From a checkpoint of a small transformer trained on Wikipedia.
Size: 9 layers, 4 heads of 32, MLP 320 SwiGLU, 1.96M parameters.
Architecture: rotary positions, no biases in attention or MLP.
Training: a variant of SOAP for these matrices, 138M tokens, 5901 steps.
Each number is 500 + 50 x the weight over the matrix's rms, rounded and kept within 0 to 999. Layers, rows and columns count from 0. Numbers have three digits each.

# layer 4 attention query, 128x128, rms 0.308, rows 0-31, columns 0-127
468569490528495554492490507553532529525378528541551507477509437460615555474413518443503448470535430620512518463553539616525538455547560474424506489609560457546555556471407471468489480437507539419507437407456530470410542530527678519523498476451488439460559490476490464450500462477509488461428549508547466468389464572484589569464393492503527511604465555611402476570460440359590543476553
412426432454516465538484456533533571543485490444562527504490492484538540480492465520440454497515535455436438478529595533486589509520544502475461492469493498400564534514494520497528559474436535509438481554552501506566523490526562639538505505432545532558537522542499451545519564484530522518611556509437485550429523529596534556527397460496587456541576390501534543479563421473526484479532
551477490482530479590554556461479522526529508466595468528526497486459580421455500459531439545443538460486458534533506487434484525591475441442470589520407550512462540528499468566528582509499531480564511467508397491503500505521561528576544469477535504484482492506475506564546446458483546438512549441557521569505526534584516574449453460518539420480516392602461530530548466475514470478467
509534530527509499507545533506531575524419568504512495477460410462542521533469496535490490515486526462521538486482503530555538502537487492523484486545529423402575463463540582468497476422500565467407461510533401469538482516475544501503445522474448503498516408494440482457460527501496459475445492549581575479458498526493474546571484560466551492524506416565503506482439479465464412583436
502465583536539547495467492573552485493438492442532526515528520524513447464492535519520438427512524493552475498416448498359469461498488519537498454499490575470488541477515500450490494401528528417478523539467527474531550505426675549457515491536443439575507473547537508644483573498525439528466476540525534507545467386581460488581471490551544538476517505578561525347551489495491579483464
528463435438542468452542413531392518434480593438507514493407506470541439535552532524513380509576506510516551491490525445506552418525571525481415467485538474441631483455581490504511567487509514551497575553475517531519515510495415459532487449478531540434431446532460445481492418456426431486516489518512515524525515550545501475457463462388470465509449445458536479533428545390424469523490
567514546470438449467501577575540502558467500448504449588444476447446599582469474427465464561520395487542423523485516511520597529466456421448550419657453385516485517514423463480539518507468488566452502537514446431485520543583536429502512538418526494483524558471552457547537411544517541506430429483541510460451585538462470655430495470496543431459492476556416422436482497578534609519535
459534544507524561522509542441503529511492426500437477461447446459465559451512448499498561488436515520446378556555481450497510476417505561443534499461470482523579529490481534555481393610415397537562528503615556513503502416520405516532391458496519564469567505557553591430462540473547534537524460505518514474495387573513482522453496613501448434443439454519530424511484534642541427484527
475548503533529460480515526538476505474390495476492471518413455515514515435585479504416436495391455557452490552475440541506512494518569582552473489380549564440478478437464447485534505613505510472531526475529514529548489509487524525540467588471512480487490422418608556501495528452501530515599451453533505537479577526524508450561528506605523425479554564459473494468605449529472598437466
504531521464482498428569414483483461507518478508486474405379554490514485515508478514438462487526490536533502606549413560611461570496566502381515407468544382580561553590558512548431547636504439558534497636570519481381555472620469468519558412465483420478485504525427514496563478541546531506420434524486401561488361435474512493483563512634567471503477495531571510567627480513535495437470
491431439597487445497481507542452499472469403492444462520426450492458545578514549501529525442482589538414459495576505551469597488525503514519516480534474480404489473573526477464541481577385574460505414499500464487496435419533464444411465508535431499489608542512466435520501551383412436551477558446545427569479527469555558448494539488474480423425613487486479563490481567458403506505498
507456611532600537563473510638547519482507481662529519491502508513390528543518593479538486635550448528474431402516555491481468463544561505544562510339555506539533554576475528507507516452518473540437491523530540442519499576387568493397525486502513397558467473463536503512433439460513564445362550479493468562434558401554455480494499372480519571491487507472519525413520521390549414626492
532522499447548565480526418606486471611510358448503403455475481546492490472531491565502545499388413505529417442528467475554503487532521451526447528509450601451460574502550568559467469471447443473584460487477455537448407526492497505515500481473541447453523412569489513481448513487459456392460430400484469384611502425530437532557473455474540546429419505516454524479568500460506511678529
495527523442526559514511468492449540523529476552443479439538606473528549526547592558546485507524541502447497456465398593590517501397525498609547525499444527486532482555444471498572473424526504429440616590353577468443488467514500496543518487532532551616555561516538500588573528519449484524540593414439569530531509559500489512539512421592422479439495464562471471637525532520412532460486
450522423507542487566514564484408493499606510469386524537535505461471487508524318606535534498489493411540513551492459491515482461501477548496489514540509426391491577489468506501574578468538517447351506587506476462521496539471505446484515527552484537511497575568429511383497486495544495494497457452516482469488471492490427496468617499567551456484475478593513425476512460581486471510510
521451519464499536503463593460473533623479534503467483446538491600434491567388573477514515454529456574537501649582532508529501501508546457688519468525501488559544404561467498510498536432498590527595522570524437501538568475530473569501445589499598527392472490443505513424476532517463527497410443605516480472623490479512496509531536461478498606466529490438565564528514537595511482612502
506549492488456436505456396571492483497435500464497487486489406460621389553553442532532484496529478500462560614511541445511545519551545450502486491488521545490546555500477514424546562530516528463603566505500523516499465416453473439561543515631594511458480515523486548565403538485509577542469533524541546410441465600445558472553551525583501532442561577519411547619470563496558575411544
475516442587458448522489496488466523549453556485511512573620468446547533456494441487444487534491527491475498505534504506566474520500479462402483494553497360523513547491542389491535488484469541516422448511483557456497478503508473563477439527474523601449512519485419462534543506437463444455499565495563541449498457607417560467477513453479460435506555483513424460583463461510554500521482
475461550472468509549544391508526446513457456627532486479438425527530494451599583523529471517495462412537552433539607421510437524515640386497509520490456525512516478584464502434501488455401435502528541529559484512534516440482426506509503448564507501512448380504465534490558557466577514439533467611498543441565430560498550508562436539480452502504533470490495507571612546422468528529503
460523545549477576478533451445506450472540524479443488528471519439414505497517505474456479481457565553543460556486440503470499474403528492517527490480507529405511460496605547418454544470485448503565413428507523533448494424489443462453454463483451481477511476530414536509445464443539443464470493488532439540535521441487552554432583502517480543541434478464480466586425521505482467509440
501455516531576513506513437459517534484561540538571469460485476485527508500520492528549453596468477497477508484528529540452577477478497453565548518480451448433596456488531541490512475424475499510408409546537531531506563496515503499501476516471539511558539512503446476522543580487523454489457506462541493456471563556514564525557495532418592386469608444534492468534427469488496380514448
470512454503511562552495470436494407507529517478455508512503465437520500535565529485504569570486526532565503589529416501479501530511555492499553517535597603643493532512490489523515428554409462533545514565544605465516542424514459520482469460521522596428554471345424571496479544513515491529491546550457533530369483520531545479462607523533460434448492488471454462522471533451540519445587
459556576398481437432520590586538442460419457461436471450468475514547538351481448550446552489518402460524534381506624466478578528482579519504462559418528561554585485447517539489539477459453499543515432488502480557494487443460455432548521556544513511578493533534491429412506403529588434439578480508527554489605500486485532497539461508458496393517484456623489477492554561500530398470475
495444453454551447499445458509542452440468480407616498455455530480467509445535486527537510408529536525439557510529542587560496572577557488538419476522455612431496535425470521414549473390456472459521514501542410528606498509475433536557497567516455356551507448501509446449571535434420545499521510543522538516438619508557490477459419448545605570485462485417497523487579609484497496551495
491428565506515475534409488507469447526570537484512548549517468486546537446457473535515449528512550564519519447528455447581567501553505483561494484500573539481461457432385519499535403487401441482492501520462461435332465556531446591445440441543409467453507442480420499507563557565538457433529526497540481472450461525427573516567442454528510454497502490524475502680467561501514509496395
628466513590493413560565461483526519598587488438525541505553442501504538484627455548558428552434561469373452496467468486504503552594417450368465460545487411494437464507508487579484472453584531505591450560494542522536422516566458497561543495440589525470645480498469496385374504487461501433446573453580456577505588541396549609503522489472453529467433475566534482586559532525479488540525
551539499492591435544525419543463408449521534509474409452487524516609443525474602471516531568561451522540387591492568446574473550418377516436511456537484573421462556598459409447626529528474545488576490554581402614451469527510580588575480521469492503535514566579340388471482423534497502579595626500512521574491478428481475500456458409444501474495461470506483557436551418473549500449462
564502442493479545532523494551470441496557444451559515462433573521479523443546530560575557608547574459576469480455487563521377491546506614509476512516420606443479486487541459524453448490480511477418477553502493481548479558500383438571479545421339497547496547547508638530487520568444540458528425469553497483616473487427555465428463479514467544655506554487437398531487448501414438396452
421484552430473482478489503527404483491466532465511403467506530541560526473526495456441537520461424516535504501445497441573470546524540443553434509511505424572603529439565459511469541507556487495522444539566554508475422527477555521535434552485518562493502468572464567570459466443574458538444445360561538533547467527432665372500484553438493498534455538561385430535440524482508536555420
484583450528511474506551513514483487488573507568555527519548523493488546421512490444451298473591577560489431551483510511475568476458580475520580571500587472550609598540464426419505530451512461533578607444504497506526611553479487420470475421445445474422549434608455470505495401468598487582484528389509607398547511507470511452495519497457544569546467441430484469548462469490441531625466
481452458474460567582563583474468517505541336459489610457542630555462560611443428430521474478514530499528629404478532515549544530430451493396467490569436548485500520434483571502547431446439554436581594586437528515363521547468570374598463427542390475502442508584555487448395461543451532511492540479465474430518525572383487487496477412502465431411478565453483566534512507492439424486508
489457587430420569488474498479441516388425488466425461513496529565458490415513601512563492483440527569484540441504441405554462545460524475574477488343453469438556445472558433490390461498560470514537631532479484355537595581515522527412502412636533437562487530509503540535499544540441577492555526527537385412464415527494461513378520510418493539468409521485467518465523446521533670471571
# layer 4 attention key, 128x128, rms 0.312, rows 0-31, columns 0-127
494577528561489520470529485516515513544430468485510538573502471392493413517456452567489514477500488418491597423526474439508599507514586534522488497483524490480495539385530480520416528522463340543413567494432569464485493570509445578458515644358540577564485579506451512481354506478593394542465475398502473434473520495488427416468483561601491536475514504432606473572476523518546498512479
441440458509543538437480505503507467513527501572441437511514513495487489477508469486547487529567529533500549411488432456422491469453495520490536558506462466512480535479462520527487541584520530539530489459524475509550491529477462468508434542471421552517532537509424523510488525520551550544461464406547507541494428513447551516514470552472471489548440467521560432538475503521499536414446
542521456520489431564525501561579570496489466480466497449524481439525579485529495442442484587564546455486578474512433517549529512540434504500427519486595479551482520510469473498473457537453506550528544488524428492482412431519582496501501516455495542426550460533410490559456468478479493534477545489467400495417524496501508483434539509467592551427503565494455494572529497526580486594514
556452494445599511537538494415448588452527430511580465487473453432520502544499559500517410437526504439463435527537516511541521510521596498452502543511449515461445493449500466487469467590407554454438573478505518511515541608510447484477463476434464457540515535514516465524519507482546568521459536497555519463407410551532518443500543626474475441482508468556502474490580576534618520533519
462535485471516507536458510454483501522489536589545529518499491518493488528466483506459448575465447524497586533483441538561463570526533555572570479426460528471454510517501570476456442458538524552498455434531511455556508532481527497442498532568436504475482546545443468412562469424498440482514533505468494489538522476510528492527456466412430470562559511500503483439488389539470471464494
460468532492521563550498438520498485433472519498526430486434563496441540426537498516486506442561431575374510463563468494473552591499519521539519596498542536525504454507526492549529513522382588535551547525545547522517490514569467508486331600416521466479496430485518532536537557505498513414396491516501517514430421464559563503490516515474562510567495541556511475576437484504567526452404
570455462495543538504446455370451531535531518593497567547433431475486545505547508408439564565473546504568551433463527472443431462511504507534577521533536514577516486480454501482490551510474438439423521519556507457537492476525442511491493517473513509504558445515557541527462508492402441507518474490432474521497619513527437510464524411467491532471449510540443528542517542473430407480482
484490511456510545559459576489495533497422560513593445450472482439466565531561553518450437460584474518516479491479412522483463528505544566492466412427517501545448544440511419597463458566429555456518519450475541444459576534535522483420396501536478612418457532618468561588571457497538469510407485508480476506432421431445521445526478470498560491453506508447429425508441435517469547554505
466516553535449601473677590531506491471595500492505546546583501442503601418523580497619426440462575558480548462524448429522384382460519553484564523492525467533480558458446490443429460543481515605550432523656467452516580575568537481507435548485508525432446575499546586494585449523579483473491495453548499537493472570501654479511477541458524434512480387516374528455399449518540528489468
516527460426474507456446474538447483535509425543447469475503525554402517437377491434549528475431472439471508460472498573529525547535589396491548463510505490469643491493479453538551473565430487598510520481576480502568523429488534421518496341416474511560548448457538505502503454470515477526408448432396425439607566416510530538454512506522549538530502486522508551472506472508477416498550
529521517486536497413448521379502471415602518483497535564382477551438527438581659516422468513545542492423568481566434499500514419463529557558503387525499449567455442417517456570629444521523433550428555551519432583465499498492565440469286516513511459489494533512550393524512548547568424532486440474576484496477428417505478555526513533541446391553541449511541445539407644435607492543550
570536418483520530546504537507489501496489460513526463551501412456531479515502384595479547456376572460441551475447401415477505493532537513499486457422535490424513437423486498494658445395561502465470508390493533497491521477440415502491486400488553445559414523517460522478512505548391423492524451585523508537472464443511486532547438590602561477441484487472553515589505472480442474422477
489528545471539433532478530539593518492633535427485393503469446389579523487376476565454579518501495506495473473473534442481596441526510544514526502473533527537515486381431469511463555480519449487606499533509471535407552507599516542573523419516503597385435523503439509450437511440433499371505431442534396538489594505497518519552614535493539501453429563494515490498455561543517522472470
542519443565467550493479509613487592488510481498534506497503455451471531587504548441470535473470567498567523548460444472443528542409501447567511515522469590439545465493590592487478433533483581487518480504593459513427493489540579575493456445521516520579447482472517432514464476613480511522462521516446528525502432451384451563450553464434477491456535479373469480416499486527435444524425
480545527565427523602472507527534539605482514477525434474500489493483473569569437490424487553489510547478370512504466539542473428444495487519468487473643472553544488418411589560455446481470567480528524508590483507565556498488524456560499559488509609553540485432503481566453455527522443447531504619496452508480641482514515564542465505490470468488570486542486392501534464475469538611466
522453574535439486556494476544473589559451534490524419519586438536519529499512504500498537500582497578414587461492574381486445430429472446498383447491475537571578485549378554432555463455521464373504422443436491566569571535493489390533468466534497528388590530569421377563564557572513581520494511536475569622448486509475612547483408517418438474439474404515452549522433516479484465582566
500575499532555506477413482506503595454461507526470624497498405441547514494444498591560492481511559600570425402542475531542525480420502470426513487555479528569502635438528413404448460503423583523538439465616483516452467520549590482512560518380440576453613571598534463508490470469385564464483526396458552474502475568549539448458380547535593489739451528519434472449579531558493404455502
502442480510550550476526422491456592475519486491560541425451523497464536560484499496407452460551514471450534457503456458527545539454473497447494514575557497444432586411473548401364462561451561553589529527579506449452467556555522434606473519350568497524424488464536507509491468411521659416477443557521483489457438525479446390446459504512547506558560521432502474497511470526581448457588
415448522515473466490472469559487436599536503528463469464459552476510540551480591457492487504457570500512433510515489462464450496532528566592578589589429462438510445552473516483381511502501550488559361586479457502448479507537544431447454429389558458424474409474486543536434482456533541474423384412589427516582416528496573566473508447514486496575437560518520447513392558541505568448451
628471511505499508534523428457536489551504551572516479549481495572482495500446450415434444439460459467475523471442396591448448536624423550570469587473451573427469404531506562556531506393532546503469516458411489427499455518440464458454503524525521383582413453504505500454581487438552461602446482501460489474517522499557446528496600541509380513487552506491449445481515502507488474523591
432484429474577500520516430486439507513460539505469482490497418503515533562500522536490514524502541422442467514541410508545503553566438548495493538571504576506422483375549417462439495547443463536528476570577467424560525473578506522504477480493539523416483443597486561497437531503512492504397424538447544533411480430473462494559468447549581482546524490497512409511485457530503507447558
421468463497489516571507517546417460502472449422572544411524470448508542517517501529543556544525519581424523486539489534527495528526431505502588530502494466561502455365418443555537538559517445473531480502521510481497533495513487503520512555490457526476479539530496447442398509501526423515436476513513563558456446474513513493550502363520592498498467536490588458503440515607457498573470
421458456508398495505439460573410464538544415511495421583530580420439466571577502505573449449373517448427510502450385503436585553541555486569431486452414577523395428579444625529473531448530508546456458583518464523617494524506512442446511433469571483416440459481597473541453573580554489467458509490578477493537465568492488469520533466494495455543522500603496518538508594532471533495472
475487587471471448546465580548540504426536506492511566445479451482515544507420490452492598521483487559471482454568593479521477453489361491556518482509493396489556485461423605466522524446574560571475499484477489453456451484463447489598458491524426463486398531431589558478553432535462420497532439468440523550474538471498494562575482518447435537532375530477577553444414538431494453445455
467498636593472497507538540449445477497508514589473497468469601563501496503509471537554520415527568544535531503541504458611462408513484515516429506469474487519459572496537484451485427546457482473511421514546457487516471546568448465557362543525485558439557524640481545443469577388550444441485476528524536536481492488540503503484511466406375429502629546508427442536431425599550663522429
554430398513500500516467601529494462469482523419535416518468524499477480436604522485566501660459483663602501533397454452574497582490535498557502545465568443612483479517451471449491446541502457531405480491510521490469455522552489427462453532589446667526545430523516567459581616534496571489486541458512576471431565427373426538451552466539441393504500437506511494406487510481639509523445
495485506443456530480477438605508444533538542572519540546488526411511504498508467448459463449493533492453575523465510571448540613565491463555449557608441445450548493449527376454548468534534414543511535487443592519559550467480570486464608442578464419522461476460515468472397443396504638528390445577514455475470536504492478588522464431508452500390527417494501532439510504478497460446578
500490498522479518435559531507561515582488547536481520586488524464538432494408501482552547470511435452523414500540532472493483546556382538540395534545598418374388478557611512522410427521534417559429550517440413455442497500484465517503476508464482483533485466399547457479510470457522407586493468544463476537534506505518499481595505483581434498461545466535563438457408541586492534564487
504472486501488541466478538441526483588529513479543433513482390487475450496536463542672485463503524558497488592541612388447516470440516497503531539388546419476470574508497560438570461485548504427445500585554497531476506509525430502468546480545475607463553525539599539495587552434571534467556553527466522505479553530510533466444601462525463531538505453547539537486405507527472491492501
496583603440503477537526573561477513543454471551534461548511472564547463504450474347505521521622527642481501446462578355485515569537485529439519449501484390514460390505484400503551536527526523424379552448572450517480365455494442489512458499534481554435439541390450581440542477463525384488425573552575420569553562556477515574523475538488465492518533416448503459493369513456569466430458
390536518533481504543506459664676572472559476482460518647510440536444479483556477463468523506522414478556578606558532548480551417414556523499560480583389523481379475587467486449491377468447467438493557452453500496427483384441454466467497511467555457536549448477484493482473408525511459513517494410499553535605542567508514535519560400506557548476485482393502505464584497594495500597562
482495527535456503491391578430465583493445455481540494549448474511536475441555553539648481518541438483454449452506442490553442442465524421577471459426512551548427514558524413550525536478530540500466500524398448509461452461507529499497519549517435463483444352442450477547508464443481451598470467440457446503540512511522558511461495503462443515544598536523522440414492449534487482515525
# layer 4 attention value, 128x128, rms 0.309, rows 0-22, columns 0-127
464536481599455536452498444528506437515559527483479517487458579454509487456529481425493503432446462514458520525537483470434484552535516422469521433552538460519452476450475451463525474472472529549477507535505512499355576473559470472517524562525509534516493495582479438566557521514564444539509510587552529515410549462532459465507497418539464497480499502470463487474484394419551513500522
474535508585388541429419467522509565510496494486500474467542433464470455514476434560536469550586489553482483495498573445486500391533525506584513494476508533464427563494437495473548449432529439511527375468425464532512553542483474459468646481470479503493467495560408522513514597490567493512472485368440521505455464542515536503510471498501475495502468485461526449483503509501484475528451
515495417503528452511556545564528474429529431531550541531430494497483456399446492543427567552547599440463484475400479489506465544582541570518471542460515421419503494554516551556503526421510515488427505547448609453557413410535507455462540465450486482485441484463562475514441521516460498442422480453496461532457474474579531495529525501522497526465503473467396475573463494457472467537470
419547444518508471413553471541490510495487513534510499481536495501475578489556442493526488458385476551482520605524495522514543471483489476524447470542532558514643464502440504569523491502529459544496438439499551495452505618496540513574463515477603451399502538485455490520414494559551541462490569588616421547497449507423419514515510559534556539516593450563449437448437501513486613528573
527571536433434499573408539517451482550560460458543507461550485436418480474468509518475523557447501511509514518534423501535490543573481539474517574480560558522558465473495538438458538440518469482524507480420417564464457564549560497505518485455483475561483492520489550485450582483506519429499542458539502488486533562461534534501449643516552521487537481583486468579474423418488516563496
453489593467494484489553548453488461393499477491480567479468522474531536411462468536565528554442461531539470496508475431564559472536486533499525487523452450506461554529364538474464548447505582494493534493503557511461578470577475397497487481468523430472529548521521554515544478508481593527520434569356484580469526471474496467470485519546469488506487443548533528539504448449422548533484
594532522532513460436533500546480411560436567483408575519525522523596541528440472520596476476422431549455464476508562475456458487509553614546535401508416550479417555580499493479593502491472546500445523473577410527517447489524539451540495546462490567492548585546464533384506523419513412514417568566597541561554478539413477388504460465528497461500550450525491562578471478504504477558487
544507625425473459570447553523493510509442511551418448466516480509526526441438500572466549575472481486465426485532492563577568525473488440598481530529494562407545501483464573481520521468473585510530568485581462463494531572457529494536467561501472512476401558483454488445436527502535488495587464520400477431536490483486437509498473544530463444401402458424583477520510584434577501514469
405451511504457472566512503505493583403438493460483510440487501482397481527571452519468535499438510487510472542515479469503616460410492498602493485493473528524515511577518379496472512492549549541567445534448457516442472555527412484473517502512498454463417409528530595511537513482527446549547536535509467437456486537538489473486467493446464495498582552513495472462513444546437475454512
468499465621479505468608430560482543559420597468610597584488517421609540538474497417460531422499555510572488454570498487537481469438553462593549483504556542422465562550455452477516496485524440480389522506458546385526520467460450534489524539461347477453449422536367475566448493481584548498458534523529444419531497498484537540581463575555472467489569500583518479416456510509442423513526
454426460550581526482460490461418432504523519475540515564494454469515570536408480446514532496510470374498480540478447563436555487508521533533474505466630500509540581525624512522478524424502455470446551516526500480456578470513495514515465602481633504636430511520498536542470502528485498575486454555528547460473425551466501436573497571504434469541496498537598509483461540511457523541426
499476465465460539530494472509560495548426429466477515541476462411542579425392451492574538469587505469480527443579528543493498399524462512527558402470566528530448428432492556560495425555442440492513501477446491467484496557578461427521588487537531469537465539478456551582443477486485548519573530556541518506478467522392422599512599565521453510435430522518593551507488502503457508442500
414461442453445480529536476467502540486573508468455477495490556508536484475525434447464565536430418462489461516557558467484534470504436460503553627475475443398522550456600518563461510594555447432453493547511556467441499530478488493531493408479509435529473528569489554479434523488506511461460513572423422485383492508513443566462514370562560565565515533532491416601523521512467485491529
375508539613483573498468490450490591489456451477607479552436541529451472474503552472491502463485523539598526523502499550543554557468463540515453593478509516414452451509496445485526503584475566489521480515536462523413419493449501532567528466524412497518569514415490479446570596561468572519501508570485549495495494431497483499444486484453542429587507551480532484529546491524550417503413
488619546558401564505519555515553438575454398567438478488534502516461559465475484530411420518645545527484496476566474490556552594490573456476419485441516420451460525515551515618437536515547567510521393491545564548427596444542593499488486525487540543510442549460564553531539504477400438505546459492483550514535470485478536526415509456472536471445455524519455463435456504498472553462531
476534404596458543483509461529544445448465404560563501497443406526590426488500570434582370526472573471486514385570430513479490474570521462522500621528537520537425445532536479498537453476467482521455509522528479468512513533478479452436555473492404491507510492527476542466399430537511473563535434523501513331596486477479578553523452500471407599536520551492381417491487494533498476467501
461460592529491490420454486550466619432489455501410591422404549465479484539541493486498446493509532488503439612461436444496476486607560463488466535561458484518565508531609550491442549497504503523491430488564487469559466486498415509535446433544459526485467529553555528499455491479522578469537505497525511527522432566585422533492519453403482609520485501581479528458503464534464472540430
556450494515532479492440532435518493531509422408521475480525417522414558440509539536505503551419477493516401569511540395493549545489591448523484488465456483483432469483411513486526475561485574477503495582450448436475433583458535522523502484515518442416458510565516457487527389584476558471454464493466426588478528509472534551467463444484513460488519575536426554503507524498491505449396
538520498450541521511560465458549453511449481527471563538498447501475482486519453471474436607458501483520553617504587440464490508495561448486452478533545381562496504474432557543507514499580446510607479507475470548529499473500491524512499451501500430485588418466539397453552561493527502510519502546472520454514471555426521466518483501539512496549540470383523537407417502516421495493470
504510509520518499484529558487495501491521522461531519543528547542478455518483549466397536456428483476478564498508513447577523446499600557513434503569555603552484584411524537529472496405435467476390446502592468466496527564491462500453495434537547491523514446435510527523516518535511517499535486545530448482526513513454531505518486458397482511519442492498559567517448459518589465416446
450470422505604511527538477539404512497490466424592419449488525570452426455530510525465465467403431491526450435549621487565479463525449421550410502446515534443452577505425539561488487475568517525605524451532478584477605515555488610593477452520510401483551569430537551581486514558473475556508501555553516505495478507554507483446483555486469536469561444529477505566458562484499537497540
452524465485467437490539477492428497450537492514480447509478495503499542462438572515506347493522430547481551461431556473512515531458439472520515554491518547482547556500492576453523552439513451451487496455523437432561479457574548457574513513423454417467484432534451522610508514487477484544493542498552497510444438616443453436527527529572453485489477615509511496499556496511510463521395
453551501440482493537476449489473581468521558487524531468454530476585485440539465547491469485485545550474439538523386413486565476479558445421489499488495475497448483514535472427491471496490531512386535363513533466523585519508504556481458536550505489530607574520507520577574554491566471485446459523580505422521512504513522500560479587467441531487525580495482575522517520517486489438437
# layer 4 attention output (transposed), 128x128, rms 0.289, rows 0-21, columns 0-127
487509484418515389454386559483528474563538471540504480576555448516524450514524451464450500492459496533468471538497478487498465442470473437482500522572493517552561549444509531558540524453540563478475535480465501519547497493513564533518517529467512425440538429528617511496526543496452601404575587477496505488506452559475508501473473485551488473487486522519497404487472526554475469555515
571563495423548456528468565482536493524529541527457507575491496470501462444534492554511540594325556513542432473498489499492538479558480575581559495515475529523487476476579584439492495492482514542563540487532535510578479420464517386555556509443563562482546455517506430639503537491493464536461510491559446545532493521494522477461443474508547482600539493531523545432474478468513523485384
511428557513465583472530456492481518425562569574483516506472480508497553499539547528412500456440442548559503554516497536490543479410538452488505581515515493455458483525559567459516378521473494495516472477481502508382536478477515544482449431593442508542524495344559434490402465549539522599458558563490523495524418535461514552498493467449516551454424549542465475522505540540523578556477
608557518531446514484465547488469427536514394533488536547534473486501540508469516507499599532500551463510485409446499503431532432483610441438550517524458480400550508535472502517452524493494572375497475506523534514463432578503544544481535543486493556476510502426529529509548496488468414492538492449475568497551545534565627581497511527484560548440512584354465479489486423515518497466486
518499544561529561548448583460499597458576507510475516497539496586474425513541516513472506464489538516523387489450462538518409504478593467617546450609429390516496540472523491526474525489518430477501535523506582491496499499462521530431404450585435487529516497527493491522528492513493532501470448511451472447510524484494493429532454410472449473484448507533511555522540503493516631428479
499522356574513477489509526482486496478500519534537509494457511487506429502571535487497447586502440456539490500496433581415450467466498399538476543477487511534449515463612497540598497487517422463512513538544491443543512526480469526532584513542485566457477558471454454520398446439502476512528559469533517466518445535510467521571490533552491509481520494445497495416494478522511458537537
526508475505425484619466551464482499538613483550505435525448500404488533485553546521490531568568515554461518540566425470579426561563480536463494449520516512580540506484585478546505464463593526438509548470493549475556529538417472452491567466459604595475414569538569509501531466539450502427630444437421535470536522531499546500467512490545470482609465479498482452483464450590467509508541
502530392553548485555502414507523583513529513469565505550533489501548517506488533495466459571504592538531602553463466436455397479473487506484535585513466449571479565551508431541423520485461493531507532528425445447552545444501527497471459496490511491526475465545488565535572516547574502416413542394544482457541551485515526572542486472450471455502516449488523495466516454498470536466548
599486522446545504450500523536484512547418550470539502519484497498490465439523525534470554518569509441578487543508481514554530455566499553440409435529493497448490572451486542439565497519484531445519543492564540475490422493507482554583504534550493486497454514531529413532547454413477504516379510474555476470493541441541466534505432442450512527464553469457472574510553580486557492482468
492533492483385493453419557488487531512531498418500401556532472485433535423386389549470540563425448507543493616344483509526511480620453469495497592558508551484523551491500620557517501464408547437567383433469507432522405457443522513491551536455506464451569487487440500427509523516508522630476440459450510552552604491530498548488514591506585545517492484569490468480504480544446493503445
515534461478455528622402489451539523537510414467453518415539438412512455433519519572458473533452463516524550546539546543571395454549504436555573476567589495501412448446424526466564483541447447430522412519428506498527512502584561535443461466418480446430522443437477483474496518441499454488566501475492494473419627537453441507560547457572472494559538524508524539498468502490426488533554
486559534490521512519610449427569521538568495543449426457568465469481477441491475504476442493443533466536497471410502486368425492501467475469516557473493468494588604555521557475544530486490510485528408473523548531423550435510518493527528466453500471494540467569389439490472547488451478498550518479548500514489522422548474458475537469526512417576513467475530462514449539507522458495521
498490514538477518426530534524532525497420531528583529530505435583500430469550521484511466436475533543428544390500498507471496486530515401513436478485485557432520489507447477400469452444476533494524444542418513469603533400552544511360531535482469516489495484402526463508470479430430473564478490515489580558511460485466440537354562564465451526453412490459551588476517522495504477439465
563484518515583487429514473524423538403537533449478510473512520451523519481480567559596474560456505472405428569491482467439565454592494455511384458451506498486504463504448504488534539541439444477463468515466425522512530449495646496539476491489548505513585590540472470466558513464519509414490525485558468482434486484530470488452411579456462506477547477537478490413502437458584480523442
500472448464572448571547491465550578498565551533553521567496449598461516575515485498474507505509492442452436516507395506509486511502490542503530575499508508517489402468514489557489563580447480476544533523502555497523539585492539569588466469466436493514522409405488435450532526539514427439479510559540534543423482514545542504603539427402558530402442530522446522520508552520503455503563
512411559507522494478487428551472549480542508501459462571508469509399573510532424490512535465463503478485488593408570516567524445485520523544544569423503543430539494512523513499566560536474480564602504414414483467577497515528497487524460581445559489393536484487477467539484497479485449524497513516428462470549478397396489503493488482535548482584614445440511503500508538521483498520428
465462507487443550499531511531569502452555542490535512588502524554473498456548523543485513483524456504527525446524624486438560419450521573532469515468530606550464482515496494489532425571544544435449551557501553483519526499498515505460516529421431382501507527564546511459543536513533436572419535449495437459471425433516530486586465530507489547494485559373398439500532516540564510483435
462467519486537500441540486510472453495454527622449553514416564560522502545543535535514548551610493541511542523548452468459508473448506483494572501487493511468502617556520510509579463505523529477450478520486493551537473439416506476460486383587478520491603441479546450529549512429543581467503470518504557530527493456539517489476544619503499484468483473472593546487486479449503536627454
499488525499498602441497554528538451442506546514457467504523558504563494458420493489527560529463476466473512466519545527547507478471478609466580534463486524520543542501483505473477558522516464464470609528478483495432574535540534487485578527554537574504485398502462461451463448462503418388518494532489574514555454482626504426550540426524436504484580520532478534437639547462454474524413
434512520527428504493425472489483548413576445524482470476494471454453419474519460475442511493444493455454487455488468441520435535510487371451579449440549500487391475504438504436448497508498525419511518544472530549474453471497464484467481539493508488496562512569503543472514504404534506420377558541470519479447525470442523468483488539520493589600559472474404493507534473453575494492526
608566511462519476522478539452372483538516523500548436572539434493579527555416565502596476557557442471506562445488523522471550455516522441478444429515510489470491485477540499467423609431483503571469529521530447488428479460487499466474456494563540439516541505489553418507533469508585421518448547479405508442521420486330462527504554436494486502502535535439467539474583513437600443489511
473503477541506555538562610507515512468467485471521541504510455514500503545449485518479486503449504466630507525553534450505449466495564515479444480611435504466465512447441474459468528591503437449534439504526419487478442522500540470461462430364550423461537502447484398484445532574530462442538482515475492506494542484443499480534545563556491534548522382507433457423556484525479498486399